{
  "num_hidden_layers": 14,
  "hidden_size": 96,
  "num_attention_heads": 2,
  "num_key_value_heads": 2,
  "head_dim": 64,
  "intermediate_size": 256,
  "vocab_size": 8192,
  "hidden_act": "swiglu",
  "norm": "rmsnorm",
  "norm_place": "peri",
  "norm_eps": 1e-06,
  "positions": "rope",
  "rope_theta": 100000.0,
  "rope_fraction": 1.0,
  "qk_norm": false,
  "attn_scale": 0.125,
  "bias": "none",
  "tie_word_embeddings": false,
  "parallel_block": false,
  "extras": ["capped logits"],
  "init": "uniform",
  "init_std_qkv": 0.0692,
  "init_std_o": 0.0113,
  "init_std_up": 0.0692,
  "init_std_down": 0.00801,
  "optimizer": "muon",
  "learning_rate": 0.0109,
  "lr_mult_down": 0.7,
  "beta1": 0.93,
  "lr_head": 0.00504,
  "warmup_steps": 200,
  "schedule": "wsd",
  "decay_fraction": 0.849,
  "decay_shape": "linear",
  "final_lr_fraction": 0.0,
  "batch_tokens": 8192,
  "max_seq_len": 768,
  "doc_mask": true,
  "train_tokens": 120100000,
  "max_steps": 14661,
  "dataset": "wikipedia_en"
}
Each number is 500 + 50 x the weight over its row's rms, rounded and kept within 0 to 999. Layers, rows and columns count from 0. Numbers have three digits each. The size before them is the row's rms in percent of the matrix's.

# o: layer 8 attention output (transposed), 128x96, rms 0.14, rows 119-127, columns 0-95
# v: layer 8 attention value, 128x96, rms 0.163, rows 120-127, columns 0-95
# gate: layer 8 MLP gate, 256x96, rms 0.197, rows 0-3, columns 0-95
# up: layer 8 MLP up, 256x96, rms 0.205, rows 0-3, columns 0-95
# down: layer 8 MLP down (transposed), 256x96, rms 0.0819, rows 0-2, columns 0-95
o119 111:566468502561496442415478499472492646497498498540565459457460490534541458394450503494438427532541445505478513454573530510519480394551415542496482546608512572471478580558497510522555472574440521452478444489518516447478531521484441502372569548480496481537585433546555505395498545505539504438
v120 106:539555417527438559595461498532530527423516514520677518530522519517494501461576554503432465374498487525485516544455560531482529509616541418497470506413480522471507375529566546608576580490475513447500494507489508462498441573480473492507576525493520477544462447468494460454553499578496549510
o120 115:504556481586499602557555477480437482428497448549573518512534461432610537460526495508450566451494469487539469532541523538527472440521552497478460476527464482491540410537514479564476585432497487472407437520511385534564528650531561527520608487487498496492400397530432484545513488539494429504
v121 098:560513537506504508516482599512494434440460553458494579516531469524551575408503485534436527521476557547405561576522508518528502534502544455504419502487546503470439515570493510507635564511520541576471631507395451471466463526410614479569547439448426530462527431508429485483578503516517477520
o121 111:500499535550422606527530559550439488444460418479493538618554535510516534453518557453493430442507524441519530559409507496553447502449472517504508571548477501464553522480440545541543419447548506539427495447488505540499497597444514506521641427408580533461550457540480481521525621549483425484
v122 102:557510452479507472449458481488421488479455541404541477466479476431529448515522514497459549535484469480584596462528606541506474556526495486475515469506475563469505507467433534460419425497597407585504574534412449490529538443400508507502521486647541517521485492525585450546425523494638550528
o122 110:546481430519502469561461604466443529445439527566524628526497446490454486488456461501471560469497530432464545441559539530504487456437581511481470536497499537509593521503506453535483479623373481554533507520479574510423592446520525598581427457543445517521562455483568514455460595526523556523
v123 101:573543514482422515515452538444502521436609479438485557467522445490594533529538552593546469453511444475462624462443489517425549505487477467520435473419531535457454501451473458583556534551537479551495455476478475524539528537575492477556461480502546620452419507455508509628399518473582501552
o123 105:499447550504489478598369521453451457510485480414509496471528370484563491529576442542489474423518447476444482565495573545465478398429473511398498550467533545497478523463477390516550521515501580472487412500509449453478501483520462571478530543529492564493456510387448569548476518512546501623
v124 111:584435472577595514520490480508525369504507605542444526513566507433425580530532520522513490496461494503542486426451410505496583476503472478503513466505595439519439481548437534574505544542507436364492525526503418422457452445595498531476543518477498521531451472517356470509547476520467500466
o124 114:538502504516465535576518475548581364471576544558475456508475479438546488512526549475543497460552549519415529520403485401577585545425422414494471476439450529491474475511491523479516474552519439421400407482621495491479403498491478421423456414492449542472475478483480538490503529570496487516
v125 103:547506516513433510515442523533532373598486538480466593521486518479473538488464576495539520480511418526462554373506510573561503495509549489518529424492575416391533498568465432531566561522506540551393553537474548503499464477496502515469516476526453491566570420469363466527558407536473476544
o125 117:543453555531368556553495489568505426508504537485531528560495522546446466434479497465485464389450516469482553453477459549549583551492474444516508517526486452447484503530471479563561492541543444466423466383448441570504449541470451482425524419491484503521567508495408579456658452547545488567
v126 092:381539535502415564400469481482563550457443472535463574466449520491488517503518490431484560513546516466417472489415485485475526512517423528436513565460443430516571511466532545386433435479392438541587488459599523469375452541480462527508438501576436533464514501457570518554479503509467497510
o126 096:482529511477542501467504530511473516473468471397573435411584539550505518547526415537499504531482510531575437432437432635433449565589414509496553434504475449500544507597437408476483514517509446455613471532579533490519514463519507432573490563562500511552547452472522515586505498410467480476
v127 099:594481404530510433466536451389485519549483456387457509501482569440574515512552546478528625444554497480566497444532494504590573522515570579490511510518553514491518505524470459487507514519524567521484425462577551559447489505521504451464545452531642517582507492613408522467449476504535497448
o127 109:518414481576433422449465462493577410460536506493486565564420470457506465448503468422345534551488524541418433537478530490560564579540531533431547491484525452499474511497539459530457512540435506525433461550507543467510592467535397505506457491582490448501486610546448577527562484535447547520
gate0 108:397503460493521530591579413509551523484506599471459428570604451476514462491537478438514538443537498574430578460479461560495492520575513588484606520448509510587542506513548549518437422458470540505530629424505452504479518488557427450544497500534450495469464510537461474442469514441515596450
up0 107:620456478561484501606412463568429544492560517516568492408498468516474486407450536475451485548612587504623551436539499520518504490435421483426476502482452578485493533526469490499510510550425542446488537517426513515488561493537430481416531515425466567444449516500467507471526560463426420475
down0 099:498369493514486477475440474567427561419495406517566539554521495488477477501469417438499409566499519507545478496552526509577491512553432465487462478494401444442513533434534446524483622401557538442446526523484528454580494398500506540570565500522539552468523499512424481550506526600477408487
gate1 093:490552417557500469573573505530480541351481572437544514496532512544514469525537452538585551533603465561488487516456505467462571556414491577538495479552467473489490491480557486454574379455427491418453439459519541521410471537471442545487464536495422508479559484480581613520465490496569489549
up1 095:500533508463465440528578524488449484497516490561548444555529515486602481531544504528484570460546542449514489442573511480434533445470503455483448395569434499428588534442556498517561557550398500533489474532514548571615451551507506536466443478386609523520505532536432422543556440461563461421
down1 094:516533554543513437464535434483586588476491457520475584472458445418484542470431504463415499434506468580527508544538501549468440652494472544421491466504585487430541484444565461496479472541447448473599591483462437529475494607451459545461517581479554423514508543522546515600493443481484504503
gate2 100:564484418536506396471431481652511479533441517457411459448458528478445475512466437431496505493590494498503556442402443576483485427486491484503446482507487487616583481503452494442456521535535509463490429565520511472519532493476511461470514395461488511605423548479506500610571456549535535553
up2 095:453525462493569507485479555550528487537448438428478555538584489443414530459449598460445482496559579482570399479488503555444495513471442599465489444513584496535539449495540512514536577514410424430463492505460540516479454511487427466483490550523485550450636562438507419447434532543580502433
down2 094:466466498407435557639550424584634459439438440392576446521493502509565501495566595492542498524556508525466518485540505377501546563544477532531472457478535479520536516501453565498466492507507409574534460487493488492533490469449484464540455503560459518465530565414475449458550511593440541517
gate3 099:522506501530435413435446439399491449444524486471539567505484470467591484489493436467523582596576532473499490503518418501515523494572522521542538538483473455515457450436444544403434489424515483529496489472589540569477479556511613533594545545508590477506517545523495542425475540579521637555
up3 092:460480470506596481414546550561475594502550514537516508502567565577482519433611534549485523404447509525481449534525496552422421492597471526487447460450512560449564396584527533541520488552551574480627496486439558460502506425535487507475462441487433493464397567539522477536489507445509470494